{
  "hidden_size": 576,
  "norm_eps": 1e-05,
  "rope_theta": 10400.0,
  "bias": "all",
  "tie_word_embeddings": false,
  "beta1": 0.9,
  "lr_head": 0.00418,
  "max_grad_norm": 1.0,
  "schedule": "wsd",
  "decay_shape": "sqrt",
  "max_seq_len": 1024
}
Each number is 128 + 24 x the weight over its row's rms, rounded and kept within 0 to 255. Layers, rows and columns count from 0. Numbers have three digits each. The size before them is the row's rms in percent of the matrix's.

# v: layer 5 attention value, 576x576, rms 0.0327, rows 22-43, columns 0-143
# o: layer 5 attention output (transposed), 576x576, rms 0.0319, rows 22-43, columns 0-143
v22 093:159170089124132169095103113167158105168109177104122127102139167128133105166155108112125092133124110102122122138132109121161128100139098126116131133128144131149097102122139158161098105110131123148144129114138152115103110097188113178138127105136130092123107129108142149105104151143141140133150093128169114133105119137138091131152150121132138120140146104141141140125176146103068098101128118128179102103126133154119177102111116169126154
o22 092:149139117090125106098102122125122083151100112098159155128126118093096133147135115090152114131151111127081168156132132142086123166139167068067135116168146152100091070144129158109101119113157106138136149138142128129114126162140097163071087107108100091159136133155118156093138154129144102159132092135115138113149146175127136143118135139106174104153128125127115115114122146125154089117158118131126100152142143135123119156127086065136149
v23 100:182126125096132204084132129114143113134131126130152104109118142112157104141104136123089119162144124150112170145145104093119098107111102116086146129127112166129095144105125106147061082129137120136140132101136157119134185130140124096146111147156140161145163167121134122127135176138155127128127167098130122131183138117130125118162091116131143073145118151124118176127102098137168126095151151120142097156145095187157184105166113113117170
o23 104:179170143113159163107121117091128149087136093094172095152145123106173161157141163062111154131112096156126124159178168138112118122074083136112063096111131105147148129114146088144130148136120115168162090106169149142160166103136148104125170116122143131115165153097155132124092119107110075111107137162114165133134154092115112125172115135102169165137137154104092139122207108119123128145121140106096093150115071154123166175164139157112101
v24 097:122131083134141170107121116117125039146137131107131113096150164115104108128111060114097106164155116136163197150148074096145175137108149169129152107159090127093161155158141111137130048112148129106121175150123118143103141165119144124112121094156150153134161107149175115133155143133107158129129133133185089124107118139108133137158143138166120134165134166126087173154122125131117120155087099074215099152169124129100117145146126153133114
o24 095:122121140140133125127115127136147135084081137111108159121124129138099123140104121113087112129132090135074096132156106093121118173091124132143114106164125085134128104088126150126145120119147122148101095116104103138116144117146146088156102125098148141140128119160142123046152132136159098133166141096130167102180134112092096110128119114118141106125116116097120137165138127126091109135146148093136134131163132174101151147171147143162125
v25 094:146111115140117142164149128107155137148141121155129061152142159137071156102158108137136132139133147144128125140085188149133092076140160125120142136111111104127137102130109157129120148116122124132148136105158145101120160091119100120156115166119100135137116162130105121169167109121132157167088099119155158108170128119129160077162120128155164126146138115156107148121116105143156144066127142129118115155111111130131106134112124157123135
o25 093:162132153113118111138100102123150128145200136141132112139147136122101129101146124066143135144165139132147139165125109126079172121135072099131134140130109103137126132119135134137164186160117123113117092155105107096110152173174109149124106134114143140131097123140159150161089098083096114084092129118175096102127117133163142118151114150107137088127144146082099126100107146106132097130117186103120125162136119097085123134111141123108126
v26 102:166169087130120126100105083103148097142112093148136131149132110102119118117116125099074171123089108107098111163148113175126126154153091117148104113137132098087118121148168103132080189151116145096117119111107126119120093122160100109185153139067115129173138134131105138138110154118133145114122126150121110136100123129186142132135112129136149114104126120135139105155134136110144188141088136146140119075096132125140135155128120101163149
o26 106:140149122137129129146114122131095091126149129135132107161125186126181115129148123148123150107129134110144129126165136151116116163141122117106154140098126110104100169134091115113150155096154185127142130114107157101173114084124137089118136156135155163121114136143121123147125132138128102178150105126148108185147130161210148156132129118081104132130146134108166119150157157142135134132149132099101132093130106152139106071135117136108124
v27 090:135117177126133120116192102085117151125142179098124151112110143114153139153125167138153078155108119116113157116107124138158119162139080158136098195137135097122119111088151131129111125086140116169129142146154137171118117105098119134114145123133155114150147155164122099134131129138120171101138089105122201134133122128126094144083161122110117137142122127167112157162107151154145091079114094096117142093133122149123098126095186124097125
o27 090:122102155084161091141157114059112110119130138092124122092085111105123122140126162153119075131119152121109132139094108112144139127110164099138100185108137143159114101096146117127076106129145141116127155143146149126146092133111128167102154081124148124075133116135131103128139161124143162091143153141101174089152128095141131132097116139154161175135091092163097088121133163119100159133101122181124154126145117101132088136133124119115124
v28 099:119161142097147104131150131111101116075108124164133138151123097146147138123126122102142145126111110132083151153123136155117158120119096107128151143126106171092130163111113138130121159146121112112079123115124136137135111139131165077169141172144113086115150144155180116095141156134117127145134099112131129118138101128113108092196137152108086174085102131100126155101135040114161173102156124111130141121123091128121154143127128093133129
o28 102:131148092113143132134100124125096132119107135148133132106177072121145126137184117088127151090129164132171147146139141103132142115142133169087133156134143083122145132126169117160100164155131136142097103131117124140149146149137152129103184187145124097119159131094151149116097124108110119093101110114157097145144142100109117110132108183140109121143170156150170138121132082126118150131093113165146153142111127121125153081135167135100109
v29 094:153114147174136090154118113081130121079135123161135152122121109151151129112138103132133092077122124110126110112138130125128115104115126106171082128099126138124136127109070141133134103075136093154151133107157136087137127153132100078110143154127121147122117175136138104130154129128141145162119132162108171111109111107105104111150124123110139112115157120152163166186176074134181141123165149136111131102142134129123104128084129126149141
o29 092:132147133114173126164122099129120122083138137105114104166106100130183113141156121107139128118113152094093151144092088125129111099147150153123083175097116126149091148067143136184147147147153151096110093154125141138163143152133092144139136137125167119134148131117135100160130144125195126110119089140132201104080128069173093106120108136147137140133143154132111127110146135100162157130131091164158160126137145127115120117105143138121117
v30 095:110142075130139154124119141128139132131131121177184127142134131100156111131127097116127162136164084124106131121111122130108161113150100151103136128144156160112184120148119187166143153103155120132129145091114115123168119119175128119148113110150108107129114154110110110169143125152115133116131067120134111122175123112071116148117136129120064146114194129107130178123129081136151161131170119149125146118140103115121079137100133127146181
o30 098:128071125137103172136129117107111136098158105131146118126142095116136127130142116112143088083147153172113121105066148100110132157148136119149179093155120120117142150086119135148107166163107134144128103095108116131161131127137075118123125113129159138130137098134174143144109139133131119141160087119131122118192107080135152131121130136169145116120144145119180185129122141114170142147116144167115147133156131126102099128141151128135153
v31 097:101118144082105111105117111155169154143129111105100153098156125106102161134113176142148122106140122137140151103114129108166115120139108113149129110112110127153178110146159114137125142192108110116124159127119116125129141144146176131120125079063132116114092108137188128072124118131131123107110105104103147136137108126097127146159154134063149141133126133099129080128149148156161151088146102159135131123141113142099099132174113139138098
o31 100:109160127106133165084120158106163089136133136146126101097146148140112118100124145183147133091158149171157144141174100116144081139119136171113133142128151154151119160164135132135131168091136124128157138137120119138119117132115134159151140150105087108072122129122137119151139125135166124120134089120127105100074149095111128131134144096129134161165160159123154105147106086136164131112110154134104052154118111126121097140129084102173102
v32 104:114112109128151174147185143136111093152115162107148142144144182126125110127138188143084091139133138139142105146109101113136125142122142137175096112107112091113133153108118102119114121065116145121083155133126138136146120110182126183110121098171102092107114131147108166122101127116090104078111135111144130171089131127112155123122109122119130084174124095104108123112114139123101084134120134130092132127183104110138135140097124157112111
o32 104:085146131132102163130137149127124176102131086124139138152144136147087139154136122149101120103114164131079088112102145133121138134092141102129167068113122155107108134132120165131114111118151097140118135156114105164150156109159164122132112067138119105147135147142148136098108113150130113176190116151120112131146137171122130151089154100103139082143118138142126143157108117075124117098122144109126107132165134151119134128089129135126137
v33 103:091176123088144127164139088099112076106147102121135102131135148112106099162084163133131142109148090111119154143134140134124128139131120163140091149154108109126140096135076101124112131171141154139140167111121166128117127141133186164127126112118139098154128111136139127093144109125134198134127092113113144119097111132126121104100087108104137154113129149120132072147143126128115084118136113148097144121113139138153062143085117140151094
o33 109:117161126085119166139108134077080152103153134154152121124112124136112126119112138150137138076101130096104151125127133143141176141110115140111147132114170097087131104145084107140108126130119140142119108142126099141137151089136116164126147103157121075081167134156146082071140111135115120131152150120109108086143077154131088129139147133130147113122092144093098082165147090052098087098120123108094117132147133161143074126118132107150140
v34 096:098131151083099124175123110099133167103136154140140126099157150134140136121153129180167126154108144101121171109129131113142050097181122115119145151068112149150118110144088129148110113160152109129126115083104165164159115145118098131133099168095140105122125141151097086120064143156119154161103113098118108136194136123142116102185107139150085116117066165153117106097112093096121113120160107107062141130142136139148104136116172164131102
o34 096:152132105086131114147108096097117153122147135139100123182133139106161172095119138137169157135127094166125138145157115066170118142134134174136153201093117138140116090148119098122112142154113124110130137121156128131168116170093153127106142151118101132099143091122171121105086147114115095114097154136126115129154180080113165156135119153143107136134143130147162127129135117103129165122120123149154147146133128112125104133138165106109174
v35 099:118144100167136101153110095113086154098156148142103107112118109170118186118142167156141077125157155152131139148152148109130131118099179154165146171094129085124111110142119118097116091151151113125151104142144088122119155127131092115106172177104153092120139109095145092119132106116134177154123142143140152130087133135142113102182137123131149126132112150138131092166136135129124104116132136160123140141165157133141088114145171140135096
o35 104:113177120101158156150122124144120119113133118111113136147118119148118113095096116160167111103115163144105164152151117119157138080060128145131122144128102138099150120160141153140099137093159173084102146148118161116113130151121164168106117115125142151132092152137109129147129127101140139115085129147155144121119135121122068136132165134139132151120155142157116078165125121093138133118096109089102126079145196129158136098113131121123154
v36 102:115116115142124101138143110120130148131138152124138166149118112087137157120142130112113143142137171140153140118110135132138114143101146097135105138163097113132129091135115120124129161154095148161165090139140172129162110123141122114138148182087087166139084119098170129111118110101119138130139142130120173158087121138133116081112130130151127139095087127163171111141157131181067115093163143164145080118136144135104118140128135188162139
o36 104:105145114071118120108135123134113100144113148122150140142092145106137103103148083116146153102126182109136108112126177143126131122118116143087116147098139153124131134155135125105145100126123116082155093132144134157119120169152144124100101128082098134137144125124144136151119130102104145146111146120121101099103122138160117127148136094094148125117106124157135161092137091138132135114113124141127121149134141127142158086088114144128104
v37 095:143146109105085128092131141167104112172101137105118102163128141132117131142079092106118114150122078117127138144102150131109133143115151107134101097173129094080106149117131107065122133091138136154164090160115116100108125115097091142140152134116140142152134104127130183129109124144148135113125143113123104133150119126140107102149156115124095120106125121113148152143131084102074150132096167104135097076107156109138133150144141098155097
o37 093:152118095158156142115102117130101119108168126141138116112147129127133154138174117140124153158102113112162127139138129161095094094142116131097098158119159132143164128145121077088125137157112061119092126114142150109134131091116168126089137141113162142191135110070121170106158104109155143134151131114122111133173182134159098141124092152159165157106149130154176129095124144144127150129167168152133135128137116125138117133111155118087101
v38 103:129115136119118144115162103111135097140119099131133090159140141148126095172141111149111089169097165123191101150122101136117099103107122100182120147109146067160116158130133102098123086100100095173141139164179062098115114081100092123075133180152122140126151110149102159137115130121131119129114175143132132109104137108102139139140144112142120109139109175136129116133112143145167114109098116131113113121096122126144186129068148113139159
o38 106:161103128117129060136142100130129108105119080136125120079123099147134129175113111118098146191099125145105091175090099146069104092097099114122076108100102103162125143137127117136111078130137100119129136126162091158154126130094103154120129122154107136170121135154125138143116135119115130110127136130110177092114135122094100139128137148140119133151149119074099113098132126156102151157111116145162096117110096151100161167115135123113146
v39 103:126111144124091114140101120136106094097120117080124143110107122112155160115103122140163143069128112151165140115141127105137107152133144171132108124147135140123128098109141116133137186112125142112156151157101146151172119119097159124089183149115109171107118151133116154144149129136130154109132148161122117113053146130143119174119137121158169137121138132089107127099129166158146153180106154072129104158113165110141095128159125101129146
o39 103:129135140158122183128120148090080166105130108130143122139109140150134103141146134188113127106123127099183133125126146135203116117141156123151148094139124123134160176116149116132143129090142159110137175126140138157134123110119123132138184120115107133113111114128138114186114095158133126123155145099130105126086098163109141125101099128153148139148109105125152120141124144169114152129147112096088131092132130184135099117104138117103097
v40 100:168143146112141120137085157128143098173090160095157144125138122117129090119149088129111140138165135128145134163091118118100159173152114139123176092131094170158135185120153130152149166135132137095098113104158096076131139121122110107114100149120108137160121154125143123140164101153128132148116126117151081146124117121091117141136105140135118125148111077116139104119173074149083160140124126081106122127169150150118119117082178137122129
o40 101:145158122106125130151085168134149117148099167149121184126108131080078126151129118113149147136140126144120109121107155102101160153170161132100152125116166170146109095137144143096106171164157108096143104126112107095139131157133133078102138119117158097154083109117137153117126145168148147112143144117156071158135159148148155189077111093074160115120178095124100170127121132131129127096121155064136109125143152130120138122121123167153131
v41 096:170166120127128134106082115125133133156119107154116162150090108131127170144102114158126086122149125144126169058111139135124117100123144107145138088128107155130143133092117116137112118089118113125122131143164099105140138157098123113151147142105113150135127136130165129123170100146157152145161121148065164099119125125143118138151145124101126117156088133136168140125134096091160157131122121108146123136150132098121102092137117114151114
o41 096:137143116124238112076110101115118103144108114125099156143148127124143105130115085113127130125124126117123134113138106136119118137126165110129060105087094103133128140141184132123105121093139169097134118129127133115135151149159140136097129118070149068189143074131121110141138129101133167113115113113114146109139145096138124137181142112124091131142112140139156118147060148098105161132142118171167152093133142115151162116152073120119100
v42 092:099119124116153111082129093126152148139122152120129123147141135137138127140142100129163123189116113106067175091146120142091151147121079150122142125106121115127138113129122127109150132107129129154118159144119126140146138109089114126121133105120135094098162117185174101118121160143089117138195155135080105154117108133124153109153155080139121184117105148059094149158090136148158123073161107135102129138142137152090139143148160145150133
o42 092:091158127063126112110142130096159119072129171117124136093152149136084136130153108151093078128104138106123155118120110100141151124164123126131132114120147153112176089154148120114088102158165122131135134127105130101120154146125157172161116089156118129120140103150100112113140197133151171146165134134115174119108111093132083117130128081167079111169116180102103120143106108093101128118123097128124105163139112136151132138127091111144122
v43 091:106113156118077129130177109132146105152139129076181098170155140121127101149129168124125107115132130113153127125122122146128089110108110124108166138147125128140147107099126147148135153143118121125132173135159108096167145124133089159081125139116131142132142108136088124136133086092134108152119162116109103124169125133137133137156145096116116087181085149134159097136121104123160159126114148102076140129095129127158087147109142123125103
o43 092:119147121131174082137135119147089099123172103127113152099114145130109137132134121117150133136120141141138120139134127149132114130104113140116085155069075162136131142119140117114115163155129098094110172144134110113112140136107129109131126126138106121137130072107091112139093137138090139121086124112129147094164152130113139175147175104140125126177116113143110125144070118130130152133104142151105119073135123133156106164106133108130128